config.yaml
num_attention_heads: 8
num_key_value_heads: 4
head_dim: 32
norm_place: "pre"
positions: "rope"
qk_norm: true
parallel_block: false
init: "normal"
learning_rate: 0.00434
decay_shape: "pow"
batch_tokens: 32768
Each number is 500 + 40 x the weight over the matrix's rms, rounded and kept within 0 to 999. Layers, rows and columns count from 0. Numbers have three digits each.

# layer 3 MLP up, 704x256, rms 0.141, rows 631-702, columns 0-63
482539537434481489450471423489538482540507518598489505513463540524550508498453466466456496541488462492504510517449414512490495467535493508556470512563439507402517522536563468486513462548473532
511506505449542495559522490407467655519446513509466521514462530529548547489456447473478431521462479434417459457525576515453536518521536494546527484460495456471495502439482432430449473563500501
510487426502568550512497500504618416436540459484516483483594463527465504552509487516489479486498491520517521566491517494460539521509490418507502451521442486448466448420509515507436511543546497
486481500548456501548484475449444523449520494416487526486529511481440554457485502499443576519550542480504491523498547527465545487498570486515507499604436501527456454504524503490498512481495421
529461518486489506560475505551467467468586514491501535493515520523458472487502444535482484545520472470476555435491463539481522585488554505450450471490506490534577438474491474529548421479510591
553576542567499549457522496511509482498521540516506483497456513541477470456516448510543474480554513522441545551547528464494561505419520552518453515490583498429479561566450519455465490488442490
497507573415475503491462449612443535562549457531571524497556489525517531470509508478535459466464503477567528563500489500523529570481466443499479569531410534429486513495486532527514462482513519
492490472506428462510488516501471470521448517497467517528419510436481569501541523470562515528469479520487457469466502492516518441388503556454538526492456516473490455538476529566493560495515507
460527537481442528560488416582482542481479563523519530543445500572514525565489492494501413490473487559514372504493543524417473544524452496538556545505576491543487555495440507523519532472527553
498450523527522534456456523481473537495502531528497444510513507494540536533509510457454508541510410500472512502513494465525501512555448561428567521528439553487486491515515483444449517515564461
509508460480467515477449528488432478442513491512329487493543577604503463566455505546540474418494475434500513489504520569446538484567404432517472523486474488533448505474467517469493533603465479
560492461530539481613540505478530509437486524584448635467437515430521503488491494518530526531446516466535470557486477568518535432498498531473515507508506456456459461474445489537556461557462447
501481514515554538478472538488489475536528525471519518520444478491588495516475527468520548443453474535551521498464473510502469534522484510515486494474520498446546404489539482458438452501461476
554533469469449493443466475469532468459528489495595410506464493607499511522487497515507539490527494490460518559556487561538501501545475479439606531493532489439607443471489478469468537543536414
460550464535516639554498507584411547432573457518454566482511545503486442432523428490511471490480526440481534470522497499521524494485459555551551566504493527524440532447560478512483537494535567
486463519579480505449413546544540585541506599529416564570532512502577423494507513520414487451547554489490457546481504450525555495482458502521480548499482532463460535521538434505531482573506533
546459404495510535555621482543541476567554494507569542439509523536515501527537540476516476534460465490486447516584480477492485506615472449467498575463442469480458431539437474524524485499499406
509455531469557519556515510487532527474486460464489499510494435484476469561545485490473486472575500524596483512468494435491436501482569490522475501493460491514486480495488510441485545494500484
515506498472512487490478420504439410522422519465494548528482453498532580489461413552508506517558507506527547424496533466442456459438502521456521486498525524555539496457475453531542506424585515
522628531509472478548512516437524581473496480492491485475561518463529540497518533602473499493567470540560528480536466560478441540504444522465466564482458436496504507457451481464509500535465506
477510508521450474471462557499425471507452465526439486536436500466518459451591493529454529449506418489517535483420467438461453502590531453461449479576480599497532530450521536478504442534521513
479506527477377468554402535444512400493509472530519559580492495525519454485495485445501450471511515514495520545517504534469493500523601588527454500484477550480506475527417429451560461506541518
534560502536541506513498424498521474546493514541510533441407456491535469512541541521513470487516514481493487549506498488541498492504449537499497507522532478458533502501494483444522457455480527
441507452446500494462504523477518464463491511527500455483515455455480488556474461525477522447475528488477482515439432514532503540506441510578529524411538483467542474570480553556552539487509559
466473500464456483530464510473433522529481559486480475537495498557515472500478541506459489503498534545459503549577494529487477532493484500494506488461492487490453445508482570567469509477529514
533491454470462484510482497473516496489542501506544471513489528498509490493470487453569523549500593522509488527504495531524493485479565522511487547506519477495508492466545475516515474445479497
498427499496522437547504471423557542471488512536397508491496512533435521521495452531525482517500499532562497533480480529460508446552496511526491499533505503542446486579585561463491506536458587
514501465526492499518434491545521472542514485520497521431489490421559538513467487554532494513472500455533506464564584546402525462512519519494444463464485488451538407452521460561468438478451467
429515539445536519444474468495522516512501496516517500464505481555515489507469504521584436501410577468511475507467533571491518549572469491572480571517583502494447479524460455593495550535474462
520515544486528454444497601513453530503514541474487530529492542479514526498508519509504495531522538520523615423543488517476444451506502494506469526472451546517575495461455483482408579497565491
487473539544503523524448475513426502475503487491500510552534498505517472483489563449456416516484461508567461494450528513546528566523508495528522415557487508466559454560508457531498455484546455
460478562557507505428531521488492522477554472432473497467456536554527498518514542451408485529494531514454482504476420500431448476565512478495496526467587485501518504503487458509475466518583436
511480523514470577497512373514545532526474478486548528518415456494525459522519433502496525474492584472376468481503527458522457513538466468524438427455479520550527470463510524513538528510497537
466489445508456500530556534446462529470499528505466515458495460491549532537533417463500560519398457492511453487459456511517557469558488443525572529431471470529477518524541504549478521528464541
535488471521570492521468494537483425446438529487460476577435494491518507509499430461502475490491458487582471527465504436435502471529536469513534472496517526524422501491495465497504512496427508
491400419460485488456548425514438511518450515539495472483435517496536524577452407444509526468488547503452481465542429463576586476577583514507396568475499528483509518491516529516447566481495549
542516449471519464515508450447478415498521644458481523512497536501563544544405522573477519561525440511473465456528527468499494512449513485494455411525481523490644470514506445551530540487528487
494496532501492501526536449592462488500594528439491485411491423469544479483511464499530533478539559583471428480628553467566560482492420499545504427479448496567527467462480545547483499546526540
493456465550527481529529518507515435484514467529531471403578528521532493502434539450535489493460519624484502494462457459454605454543497459460437489451423517512518495424475493510445449515498509
463493545519508491536546496462502553528499501478497522480432498548449566576530447463504525471491500505462465523489429437475505457558492551520493527448486434476553415460478504517507559539542475
534496483610478501473454445480483442595489454506513494451505522476471470487550505527460534538519426463436440450530525455491526538435439449554498482522454477625496488521507451569538495535502540
485491503514453530506505492518477544510529514461492505462478447465459480518468524500487560528498470540539535414536418479510483424476541486479514467561531528562518536536521538516469545501497525
536450518523553442553437471505502484512493531453433464465495463382466526440451456522468482560453478489497481493448534514483516505525479524480558431441489447552449479418545503484500569409495470
472463485484493481568466486511524430545504547491509453558518534473465407497514510501503519521581526586497498476516515558490526508500535545480533467517432567549509416425555464526560534457511505
526565481478477505527534509520493463457548539508458437478497527413479485506538570414580556501511500497537490500466479504491524434507503541524526485439446480481486456528415552526468472469571489
499475543520574509479451483542476443560483522597497441545501484473582565441536429455421519489444534523436498487418515504492548492527481497516495461494473473389513454528421456453493474439520450
468507515576469541489568493471480472536506475498433460503490567487456531502524501481468455496513478477451542499603456521495481502483501505527506521507483487494483525544573474570475462587556469
521469508466490505488521533454495529458468514520435461511515489531550554468521500516548482452534470507544503465494462594541499484453522517469537478515474583517544470460487474575476451481635482
515463420501488586509479480496514520542474514440423513475501459566536471494514496455495497424545520464527433476498503510450532481475512470485418517576489480418461421503492478460555499438495495
513484506600508465496507468633497509476510486514495527536409502535493476507505505505455432483507556435509537563576507524532376500458598513456419501445462495528562448482528494450544487526436499
498491555514538497493483446529476465455494541565510427585498558502505489500492536501490543549565455462585526535508497521528546457516441433494515464470510482536540531524490474528530415542466541
566498497622491508397562519493521467528410506487478462465572489545521528529549551499474463491494570455601476493476449441517466411496562440553553484526522467428513471511469440533576479551522525
472488509533513514502569509455511545502507430436471578529534515531550493446469555521503466504477553506461493500474555446491534470525472547481475509556470488436464513469543519451509559544488480
522520485481521474458523468422426523515492490523534481487461544514548498468498499471441498476496472545539511535510523547526488558545522477501440487553441578510415488453498494529441481477559454
551519472533548467484492522558512449481540517510461440465518397495500459509484476559485449465423523517485535446431475481402573525537487544506501525524477511468474514503542560517544576508465515
517495481552480499530397448470486535491459506496456589480505457557399517441498601483503473518456474542547514518481483484480520404504527585528473474482530487491452499473481501488492530372475504
502442520491528549536547492465514511561547483487446482528496496527497471446522549471536477459436491520479521534489539508526498447541537511536443510482501460459550519545445496482525533446536489
494529467463555446530551517523483493485440472460448509445507449536493478498587499474489529485531510534482604544484456504495507384475491472550461519510443424612464589573541468541449514495566534
480502505466493508480493479482544509531440525437560444502534504620533546506508492512488463521439526494504427472456510452460424528481514496406431496484518532503474480420522553427498520500506454
528554491474541511526524542521520479545529561477480541458469477548466528491470480499508499530481458490513490509529487498525491464512505519427506436464589484565513449515507474503530595542480494
542451500477531521546535500483415522498510504491447504514408462445487501493598506524507578491501579450433541514461480506620472538528486493478496463541502564553500528534473510560494473546461481
519491514602498588482541505532576519545499519551471545506534468566460454436531562513544518550482496440531535534516493455530450518432450490480534469511435573488465439481514452452503499538508520
551535510521529421513543472476516457552538477485469513467497491501466440441546461534507459486521528485491487529527550498486540545489556542458629499503540469517478542535468450575459493535478512
492520485559438523481492512487500547494526477539465548491492544475492471487552468535495453484446514526541504450500544515516550558471532428473567505424542515521516506461542451565457500533504441
479538444507445488475544463572493540508450517509571493551514533433504508539534560490547459430438458511468513494459521447457495473570495533521533415512435571466512516488568464411511452454446537
594497507524501579493552576537524562539478523540561490537545452437502523476505511499517474484525516474482416528506497464458511458554477524518520516480457545452516450482438540486529442461529487
500570429467503476504449566521590524556499471533451554457527507535490519453512512537451481507547515497509452570543479491505566481529484588574454365556546503495497479524503456555465505478507496
496487512510508402482533620459443552566471486497525485554561452513497491545491568432446442482559550497498512509485536505495510521510441494462501457494508436544509516579472563527454497538440402
497463516477524502438534528501545587571569498508465534508499569537455549524539457571519593565507453472568426509464543519504458518482543569494503520510525495488546531475490467495525538484477475
543549526611518466502516525432503406503523515456489465489467498448517450542497574521500486467489556537487496583480531507487495478412490502482501491456525506472478546517430481532498427467513478
456456513482466451537522484508478522553523549509570489474554515506522490537476407460484452468426457467542525606459538515543518492524554546553491449478496502516562460498478516521509514537548472
467472493513530532524530489442556633550543499539487503512430510471494522435502355495514556463502457469538490533532477612508493493480499573557546583441618477415496553472465572617542421537592483
# layer 3 MLP down (transposed), 704x256, rms 0.126, rows 631-701, columns 0-63
558501506528483454354488533445435514549503534552495590455486542528526509501470528534552577523508508551477518455484512527510494435502552461514531520525503533540439521504480539489508461542487477
616498474492496529542460561504484468411563484518464456394514504481503483475418420497506505485449547561479497486555514500525592509475502486507468450551471392563443530489449442449458494540415484
445540436509430466511442538469553468477519551532516470511468491493483458556471602401503409477429506506513535510442530447491552523511412446496527520488494471550518515529533449465443477499566497
514556458513549463512549451510438489494551497501511570519496525543485524484502467448547553550388493532506528438527463463514549513590537498489510453478488482524488527556419460497532529497552545
503508517503483512592436534448512457477523489448438476495454478414526521467520511503525450503455510400531457548506476442469558482482559533422496458437530471545422441495472416532478537459535475
470470523538557472480480482448442465504497490500503517550546478504610504498523492478513614444527584491493471551515471527497485418478467519502505480556428495525505550505492537460512537587487550
522406520445470534536541520521520532501516497509511531431515478509559552549453536550472483452550513498509562619451525528517512467501528503548496513473560507470519394447441479510550383511504497
499508519423498486500484442520505454478554547532456533452561501481524593530575476495479550584515480473573488408525525500509436504480534477557453512441539512475402464474472492551474469522458463
540547606467452468452464476508523481495473556494534437565523523532476477548469470535484607562524469458513464543400478510466516561493408518495503488497500519505514529533490488565485421463513456
478565494453534524499466540566453480465473517505478486451483536553491526508574511503494548497466535402509505420522494494501445530505505501484476458485552489570502468526493490514501473455523533
501485496486535436447465488566590532471472437466542573536554494492463557442514423503439407488466465426430434516461498486517529514491550488528534584418455521543444528465486518543549519488512500
511451543511510467503506561450429496431533438417451572543496549464539484515463463575598515548525506506506475552463473485488440470567526491555514566456432484566483459539507505573548578487455472
473540465471455507491508486441522483524552520542465510479504500557541466495461494482535463541521556484481540489522512497503526510453464506515455416438548487569477457487586576477488476509507486
548476468526502483560550442479524470449432535490560483501498522524517497465510488459480505544477514440513557545487488476397523516496563507424501486523467560468558445513428537522519563489503498
494537444497502433555472482544450498512493553491542521491526502498528539475489521535526438505450485439452421537497478473565475520632496539493555464534471512560503521541650488503479490444530447
532557501489461549502514518482517473475495475510453550544557509478448525510507524519518576526470455563517437466405431500538488483463557480492557602495502475463473467519529527519574477446537514
513538540473487498544481571497465482474492473513487473489484449536474554463523497480499439453536538499458493519522519523459465483602533521452499508525516543437493485516546455528532414539486455
496503467418521515527511504478450536462519533449551461553509551441476530510526539542519565507482495497507471462489477518506524454476478504504475458515477493524522459529434479523466479447532524
552504464502491404536555441529504477549489510520579536506485435521398527463416434530492440496390497532577469505457479475504538437536427480435476403528535508482501523546518546503465518492455502
554507482479561514498545539462467548547445492490518420499542519523525467471512529460479428492568431467482471502514485479508504440487510513439454472534481533492523500491491450509472504458516487
494442469545465446539475528511519454440431504464508436455480442464495530513586480429503411484476505422438524508489437444533494509502543468512478552430459533588470517542500484524500515540419466
561542420453486536512495467588481471389511566472530473562417522451466484446483475534495638439564545450405471514507438463511512493509514522514447547536448474539529436496595468536481455470489538
611494500580542470537545445547478617515499507485543428556530466517544588537539478481440517512509440457528461496510483506478543562379501554499494497484518458544531503517507504453517474574533507
540529506519495560468516475491531470478661471494510527498497499496480428464559460487496480513619491456540520454469487442508491532547527561435497537509497537554430498478500489513407519498498478
487452498495514584490432468465485484498449601471493446502488434414566539458470476491502442494538522542492451465528498535448459509486464526539503485457485532515484451489498508516457461507479534
546431527513466569501496488551513494463525465447540499474509422577506407479484523427455534544505489465500510516509447437503472515552561511551445477600519547455477535451518476517503497428467518
544532444535510513527482541525518537566504437449416431523530477413469461528588507558447499477526500482457478545498539531419504500430489510510555445536449606440563483497454532426465556549484453
485443558550474459492482489569538459507518501525485540445501462556496499514454454563549471483515446506456510460491557551560528472471568527407545505491477434540494487551447424490538615540457499
505519487437535412502551487482557492490469520549561528498536496485543468501538445506470407458481516513617418428451465499511467527481493421485521553566535515520487511568502442517532466492536464
466528519482412450456501552474485575491474503462492442463471423465517512529510522507492459452514448483513525508541450519480442446498515524485413569514411433505517471556535529419498505505548486
528499511536497523491527600564488423551558442466478522522540480551526477497548453446460602520547527497511411471465500574404467492464454428474542460519511578526512546539467442485502489485525518
575518475535510575519475519518526461512481449401478489558516496536431557508486490577479562500562463512531435505508493499512425550483464502518559462476547474555490491443445529474494512527513445
422502512548459523520582470541504473459512531531517482499520457531481502521488523477503480462506565550502497504530493508446536625482437367466376574546500482470477486443485468476506426421494481
464580512508572486447451517530472519522455462502535486526379560535432497490457495572454499534485541474509454543453433475477538482434503461449500512535541477527550469492487499476488515516602420
487543511454453507511513452602500466534490507504532491528474573536508438556441530481534519527508500544478473432422541508532481479497460488499585508507486513487528532549501550491454490429480436
457595503445541513543460451513476517448481444455536503510515481490444552563542502445490694494519541450493411409472496508423479488504497477527491462542481490521460544472462515522505557467498467
485470476520522476538520546544533527521470554544571516509526519530615564447472502518538375488454411540494451495526529588528467502555490517503505488474493495463512526473545515514485485432515541
553500474516517459468521523451402466523443462520526454487477510451436472508543488526465612548541548474497599472452555493524486457567528506502531505491497492430523518542508539501540466476474531
471480467487446480456493540505480562400437528521549493510462535515439544522453413504518515514460497597429549533509443477503544527573502468448531502503511505569547476542518510468568468476539518
511492543504506488542490510525485502556546546524544515479527532476565481439471503505467514452588581501451495556486488428488585517479495592513516529541424514527528503498479526511525515503475450
505487508522556524545511517492436550430501484549480489519479492544542442509527536438477491444503479482502527474455495531495421577460477475487497493504476463531568516482512484527545590485521498
465479508501566502486499481502500507442474522539531531514485472511473452527511519526437463517496438483500443474512526496473512500465473475447548511447510535529466526526476475454497494494512524
484504509493417548473522531466407468490521498483520539493523530491518538496421562548470490460482522509515548520502509597484470458479573443502543510524490534617494467535519496408489549425451527
496521485477479497479507486537464473511465550540526538509508432457518469520527524541528354455459433545523465510611456491509452484520524478563494509469484448511533513500473519494525513542492491
487532532413551502478521494520401432521482423425438473407458509466490503515505487507500526457517494453532520509442518456503474433410473441481461450538411451545522472506528453511470549547541498
488449489476473486529470590496458542520444457498512517491510426557525516456552444536429527532430438489537505492522487470458540483452510484483472524463447562451509457456566410452519466636518515
488438505552500498510466488523496573530478497495464475527523472567382526567600489519459460477530521516513516485472450544566444523531506538554501512501575578472498445559493443566553515461529427
533459529449442478502500504423552453573545547474569491495519538529452538479442444485513588516514564553504514466541508514475438486516545555502467427488496528548504485503524443516514491409487512
519509519521523611483541471518500573416453504493481409514507537469468401498458472494476474498522481511524468500478429437474532459459514476485516529506549471494491519491542562526506413542480533
527522545514525540546488423529577481427466498513510549583549478482580480490510502480553506409569513555519489553529469522462487490518500550500554500532461533510528498479446483517496556534483530
587494496445428532504533526486505533460498497483466443535640520535509515453485506500486500437505426481474567538496505470523542502490564534491426408447451499500526474509523512450582508476488466
534519553460448543482478527511446472544531479460523438435488510593515460490471513468471480497455457497525489456498495474539462538517508478508464550475557471539497511474584482453462450522490593
459525532505454553516435467501496479527540544473504539542483475542454493494529541529527455518499520480522507530563482485453439518528495539520515543504504475478478526510477512494456500557515471
482498567500525520526538448516507558505521498437545501447503460500525502477435465451475459504497524505502522532451529457465454482522545446443435497454523520545525547482551471561487488482535407
519437494553592509465467455388446518470526490526544494526483533522521510465481544488467468453513461567549539547596458500514556468480505526548492465541551417497520501516496554500538506498517547
462471484541464448543525516621441539512456532441429466474520571493466458507418399497471371438532516505515490504509470516512498493462478380495486516504517457519431457496527515568521522481563470
520476552585517474499499448485537536535494482439507430512479517497529453497572535485528393564499509511467433440592483442442528461499430553511501533419583438450496551527533451537506465562541592
474465484464521523534420458545464545478479564464518513501444532508452530541480507466497538540520535475504489495521530441483516513522472507613458486508478534519471497521484541506470486454496482
487505486502483430444484553548508513511518459505488443485514512509557514597537555490550583473502485494489515501508520536553522437492438586519564512453445564478492466475546461538535529545545539
470451524488510437511506473491537465487563510490508543523550453511474556493533526509501582457495501532481530462506530541522480581476585562478473464521485520502471558540481483502515483530552487
522463449467503494563465492477506447436577540493461599548516491467466557440525512489440558503532500513458494495498561540511473420531394503516446534533462438480563496495485478484495564503430516
517496490536550518513487535438486496510514505554515534529439547535541543481539478567513608469470484518507528555525430495483466615462552453504446463416535571490525484459516508496531515479500410
384522496462488493497478473483494436517500442442439498548518588529495556543491445460543452509516487493522491466474511470529519589516478471523427503458491476470393526487458535513472494467488517
523621534431452488430444470503568411506431515527512532492453545540493501472448527536544551453459499540501500462533470490552517545452470492430518510570464556569517579480564520516497490477441487
473576517483472522503455576468510502530424509519551516545597505542569451505567534481550517488416438479491546543517495474479497530531509545434464500449489528533530554560582456528449487565527558
516432477530531477507458535455624533494506538525533487422480453464495530461512597533542542494530461503545546487533575522553534469528595467551488478468518504532499456489550435594459514462457514
471473443467450432440460444506465575524518422478502435550604518561474480437542523535553522470483537463449512458469426441514511416479459560451521424487546535440502444523492565551465497460525507
537562471463515571491485435507485469477569558516473525496531525410469524591559496474462463473439467499485561506576562552481542501467552511515491513481527578461529562548531480447468523488531586
563499579540455551491529509490528499484513461555526422512533506442499410500523457466514502527634541481451550541543620571461434471437506506508457462542501475428562527573559478399496541590474480
461481418474562555509516534401453503475456431511506523582495489443544463482473417511509449505496527549453435544518492495515530489577500483514516542514526438562512494515464500467508488418482479
537500446490509509471483602496581448540525495431554453491495475478438508573446482495600565436593503507409499414522524535470505462489587500544529513515509478494543496571544470485448480505410534
# layer 3 MLP gate, 704x256, rms 0.139, rows 632-702, columns 0-63
497473481508486422517431510522544484495460490567459454545445467510444483543521546541448569462525575492486467474520476518432483472482521455557496409469520539531513553543502493477482518517451485
482557470498381477507503537420536509605472558543499477471497528498449470484569463474462457502556529523474516491469573456452547534533457490542546484482523517513563531541488529479518572541477522
521491496491434492506473513545495538532480479482484528553489453493434560537464421515463486487517499572503536490463516533451528578482511548507452511477484497501497529503450468439507511564492485
499521512542489542439486503496426521550372490497513547504530498527441476542532563474451423451473503527469530455503490440459498559462487442464553518529509503545599515517539549530494505507502495
505553479537484456503499544453459501504440492457495512528420454502466543518544486499502532490503528501555479497529499472468512444423470447491461472482464523457507521449482507471540468498464432
475555471522562437561499492409470411449521549522555530523525487490447497408496553505456508457497494536518471543511570488514570493523546520578483495503455544503508533542564476548550481464532529
461533488485420540485515527439556498493457476427473559391398550521523506533496463503463462485547522466477496476433468462493473426530501524495458438472475513483417490519463483505623495494478465
457510547443408494509498449557585446477476526561517586516491546523521512439507557494431429542435490481505447510520485577440438502523451507563568591473564589574566501525427429500471452426549581
495422544479459420531528511553482456466518500557516513559474476446512472523492528442520536497461474531403584447484551452440464488499515464471544506476489499515474531493445531538476384502510503
454519512459589546491510420531435507531498513446465498492532501475501457492483415450452449521528473549523447547472467530519478486468454518527499550529533470485542481572453504458434429478417506
432510552533477490473484461488469457608438514520523410491569454487475557577512511446505491474464481470479507474543539511542527547505548528462448537487504574585406499489522502463501479442545516
445478491517471542516506515508490509544477510489539515524503516495592444507456510479557437430465455531519472448480558499511455472497498497511487456522568457465495409487521488485478476499511473
478505476497445497448456512459559388522459530465527455481550503508514456499601413532445508523468471535530501501583453567525461507501487460504462602522573582440549443543514569468445527492473520
529436528483471449442452550390564492498518489472487427525503526547507529514561533564482500439441461436502444497514499586480516534445514489487483467519540492486514474517510456527487534510528443
459461525463476491458428448520480531528541551459435575513472478481498510488500464460457484463635521483494509503427496418501480562469488521467518478468540504534484552446562524412573503525509544
534447432537556582438453520556542564479501522613489486469501501576498488458448490489485504517608506551488507505590461535568470470630470496483451522502479530579494453474473494458483490476535521
518457517498474489511551557488510512550470528431498498476457491523517499518516535480515541410480467433559481566526473449577458526480554493493507436483518491497504504522480570450499535529537523
458586498446506428493499422515428493491503474481497473501491541446500564486565535488513343533465449528503476459487530485504459534468495597527500472461544541540551467524514486505571426465547463
478474479497528470498455458501518503555546508418524494488439509442490528539504473500457483460566557415557502496520480482491474566475514381554516514492509484482480469505450512444470552482489528
547470484537420464498477364486515421439425532531552484501392452430549521504507516530508469492396440562527434508630524532504494495522523565438513523448514456461446500518611502524527558476482410
539567541460483465494473481441496456475431499499527449539461539525461528484488503529503452472537498506457503429555501450528543471529549452515460560434476464515582412469488542419556477470554479
493536480502444518537411459525480441606451497456471468545501446554521471446492518502521509515511510449500483494472537473533539488512504595486561536500495462514497468512510518459541587437451466
523576540448514460532441581490457477557511458492444536503465557546534466503465466530562485521517478529481565529511417464526460450519583557493415478540443494472450519464506476461485522536496504
481461522557485521497531491431428466595520478469550433568447497470486604461590592420505458497519509482502439486494459549448498471511472470471449433448556454560494489441511525530460512510454581
490530592452474436529491488520505555492507466504549517500474571462441471413450492514506542501517529557493435507536518530493515551449488497555548435512432508515532455428490537526468535495487488
532515473474509564478586469527480534521455476476418477475495501487440552507562535530474527461604409521456507481538469476493500491543420505473564456550477525514551498528563530519514438509547543
477468501496521604508521509476457471506457501458536517492463573467434518515525482563583485436489476518484511526503484551480496476503514511439481518553494500498446539438497481563528494468528473
555506475399541519494496511424494511458510512473516535492477534523487511521500474480471522452471527457536482505485434541525393487544455544587464507455551495519446473537465541498516476473444537
476486480443512510535531444475604488481516496595505451475533505564535582572527479467566490480444540504483461540486529444525534451436541540447565459505470474528458499498478503545547474449556546
456574461462539580497519579458553547493522555551552512590449512453499490517447477428521522497516555507491384443504502501582500499480484462458518488489450494456523501508498526424455476446512513
468478529474558520478520521484547522486494491513515526483534498555570468553516477459553492403472536510581547380550436475455492578546471493607503502575531574517445604482474450540520550566534573
543487483603618495422485505503423517490483484497494513468478548520501527493532401505456502499496538492509474526458468505515542475613542524502558375559526510470609561553529442498508401462476445
514479479500434499519498486442481522488522434460490530433496430481460463473555520541485510478422497499554465468592492549453517479544542484524431483499506479483538450536509560494484507539461535
507512560527551505447533550517554515467527453539540469439487518530513473451474483461512515486554563476522570532492476458513513479447490536525583544467561540504496515481515520530482468483544489
469442554482427518472452448568455487444463471486573511532445483465536552523546469512517476433523540560522520444453517505455598536501554402546520518527459500471437623469496425510478443475447435
535437586525458521535492473511570507449446547465399560578553590442522519442569569532475490525478564470446550509510555537539469522455433467480465576503506443463503494509417466467483507507473534
538554510552499553567577583493544545466520477461465514545530545426489489494480505442468523475494500489478557496422544492480573466530564470465512603523555426498513585413542476443548459440509451
509537514494512527416473432449518516524510489480520588560449447473522518515568494551407578519462471479499464393503495519491476507490547549529532490468557500475456455533470562519536543449573523
506476453494514470506505525545522438494515537503537452488453493486567504474518459462484521493487450496514440503576488454492502505503513483513486473518541494480517523485500499429478503494479548
498514521556529541481527490517506532479452502502527526500542503467511529572574535482464488499508482477598491474464448499580557460529606507556557428494532501471463513475547501442467457560496464
470477501487517492523433561524515505507481505497492459504478509492536491431496522529559533500558464496493513468461514467517539519579441533529466499474451511570509436529449488472496463510477489
581515506454536548528505509463549522438565525519564479499551529474477484504501466477582500492448551528482568516521527581457525485494466479537544567506539541439477523496503558437412515510505474
470545539518461544512582497551495530394499474476502548493463541457479542545531537457533467457491450468492499451479488532435526557531490443520465513506490574505466531448470486520487516472509531
482518447506531474500463493511475431506548496556463467496490497474540564477494474442558531506462527455522441484467519478495520438545590533504504600494413537514508445517389527529531509496551475
462583487483504500494479479527515486575481457514547535531520478464511488540446495465449489550470541491465519476510439503473444557514483458492454534505443538483469513469503533394527535503513516
477451541507449494496494505508457503509516486494468523462447554492437531510513472480498479531432505452511550498473594535502513543518522481511477428451519491511444473569468488491472505507492544
520504460487507500492481501525469511462522469513557454545542557460509475390486474447517437513494473386519489567466524467445531515513500455478501584443543518502516601540483516446496551519443513
448499550458429516547471515514477500459504474464468542500538457489400499476548477507446529519501501461503559557445506484567460525540511509469502464513512462466510524538500471480489540535488477
462507418532486419492456467469550484512479501468584502470376520486572517496470542596548518490507539525456463443481547493544460507492553510554506573594474465475519471475514492511535453494486467
480525559456526520500461442508487528482507500424470480437498489448515542484525546490462489552513506581459494527517488531435462458522513480452497458613548467566504481494453525511538461569538454
503548473511525485541494507500486485558499435479492471536523487433587446505474435497453463500436475519490587454520516496559522555504487547531526517547461561530554472516461546489518469501569558
447529536475522522451500463487473462504499496482479497470458541521498513532572530533505510522484453464506482444529484506499523463548497609509587455573478546519514485519480477542485534481508508
524503479500424512454433577500494512547541487419545466525496467426459554569531497530559514545513500563528467455474479514416532447481469529473508512423474419494533516437530508512583557470437502
563553507561497538457544546472515543502535516434558563565430579441530493478507462398489523490504473545534444484512463502518594491443544544544490449618610399567556462497551553494480499454630488
510519499488514514518496523483483514576493427593477518473543473482575499480502404451527576519456523508488541513503462533580566505594568509451551485496442504473411574482460519518465447519560458
547547536494442485456552513500536528491512444424520532507487476481564515558517500461451505550438480551491507525528575456505422539479466514545514463469524523528541469590566584531547504585571553
424504491456512456478544445523510487571487521550526530471590456516518457491577488505480480473597524451493543523494533436432470544472471483445415504564455471568551533521486497493478525437488468
501533476461522515540493574552474454511489516464456467572544563577509513567511419445454421493423506555543554479455500451511485464514493532452446573450514518519512474505503527532457473474490527
471542490571476423470475512507543511518463545495528517479498513543533468449444431544485617589468494523511404512578502528539462460479506553536546483511531537453532509503512466524475570477554525
499476486507531543586473464527512479520467550578478503465468503441488456515489433530524537493501504451444471521447475506477478501566525510471459465536475495464476499557428460498522500503511555
486490481487545529443528520484519523469522526499443531488517520508496517469513477442556499545579486469531530489500493476573502466414498490514505517407491462497472512491479451477506570509478518
551479531417548510432506515492435561515502451455482560488521474497515554532475496493444541470537552450460510454429509515493474470496505468509475589504545447492449545514530452479578469562474521
482536430459513444469522434467471515442524490470577490475431570541501468539456538519519526477517548511542424484544502668477499476505478497510536489541540490572502525453534504482563553446459540
471516462473489530501564583578519566475469528500595522481501579462529557522518504538487505473464596464486436591487556511536479538527585455492553516478487487463495492481470516560471582482440510
477536408498467568475517486525549439612456483474519523422498511553463551459483480482487459520499582486513426490534489515510504565508538428504506512513497518500512545507456522458428489572540445
460531509325534466446529550408497507536551453438472473560472462507448504571570488413458471493571488486485511536547477507533520515546493483535444560511466447480530532463536429520492499476549505
523469528453531434509468552384562447517472512473507553559484451480470452584541419543477511477486471481538499553495473531543515473456522559521487505516546524515561562465503535494466527422476486
556549435581510504436480435478463384496555519425557536491507533547456458607464530487497483508477487467430521494527594503556504469538434496536504521555465467516432534526528496533475534483553480
496567497426518389606458466489560484462506550524487470534454517533601557516449484447535488473524505540396447515607509443533515516557438478535579498444553511554516522511521474400507484480449461
440551483519516530503497502415500493479503493427464513451448489478519502588478610518547469477527459552459463488551457546459473450416538459487478496497512503524555531406535482513444544555510578
473515543413534516550463512531606513515507466418487497466575563497574554493547412444407589437535434452515524492523582576515499554519510549534498539429506480520482498544419526554469496477576457